Weights of a small transformer language model: no biases in attention or MLP, a variant of SOAP for these matrices.
Each number is 500 + 50 x the weight over its row's rms, rounded and kept within 0 to 999. Layers, rows and columns count from 0. Numbers have three digits each. The size before them is the row's rms in percent of the matrix's.

# layer 7 MLP down, 128x320, rms 0.151, rows 116-127, columns 240-319
094:470554505467481536501473556556530458538550495487508568419385397562554527466568530476439465529403548448463375512542504435478471551461452475444544478468567495458480459510451453472545526494397532548527493536474472612431599517548509460494486502
094:509599525475582508469539541491589493520572495506542484482459484437504405574523509498500472488529511460418497543556452481492484603473497492608387494450527505507478546511436429495491532501485491534490468503467492538496554566473509410477435414
096:560400581489468530521559496529467533545477505561542576523516511523483414442541468421429538591503510533423502507470582473566526503519450515535509534547461526458396481491555540459543425539544558401556451424587505568487489499520483467406514586
100:398524447510480422534454607570472573511538455497492521633467529480482461501619467501546568408529542441443540567532534394491504506562531477528490541470485525508451397519497456444456419534442621501501504485435553491535482531455488387492422516
093:526507496524551509568513385490494601609400511490577546475539523489473532466496533473542481529471500556608471420440516600527496476528541445474323570545448566597548544592470532568509526532568473546495551503585462506512492535513569538483453597
096:507472416450482555469446493531465570473421420430479410662400497429548466489476486491506469541432508592478461468565563577517466511519535466469564505461455531509554549514497483458546424466499491590468506583483439435530457488532547504438525550
100:446537492480564523489450428495468624411420548486459529560444508501464441452509546505495502461477585485457467546541591474574460419450470440552537568453577503544575467592583539414507491527465603561416569521558593549440570456454410516479519610
109:378664393550492448477563514494499499549470529493525492525572464477448480558462490526457411438461483481492578516478522455490488491455594580482471507509503509540518446464482486499539448485549529526443491446422462580412456425491468413436512455
096:465576496453465510487528444484464410475582530554461406443475457467535543569497548494505535507531522462562559491527582505430541503487491521559506547445532443433464550548543482514380523478458563502474508497425454533495493354510536616456542484
108:416509530644395461564517485503524581562525517521558513520441586521446592394498448540580600452551493564446551435550519559593522491561458507453540459483553504525494476506436465515463494546561525515527354473448527567492519446431528501562450473
105:455461492552453504473433465418475463532501440518555495479461520509508428484421587528521558593478580545458570542489468571555523423468578462435537498511538483416521457494607563514577357500425459529522470530518504448503439512526531466581556528
104:483478491539585486512524404535427603479705495484484533529559504464554560414512474507512477490441417557477448480450493507572505644554500471531445502519611545419487527460493433506379495493522454491558633507502513521593424479456427525512523491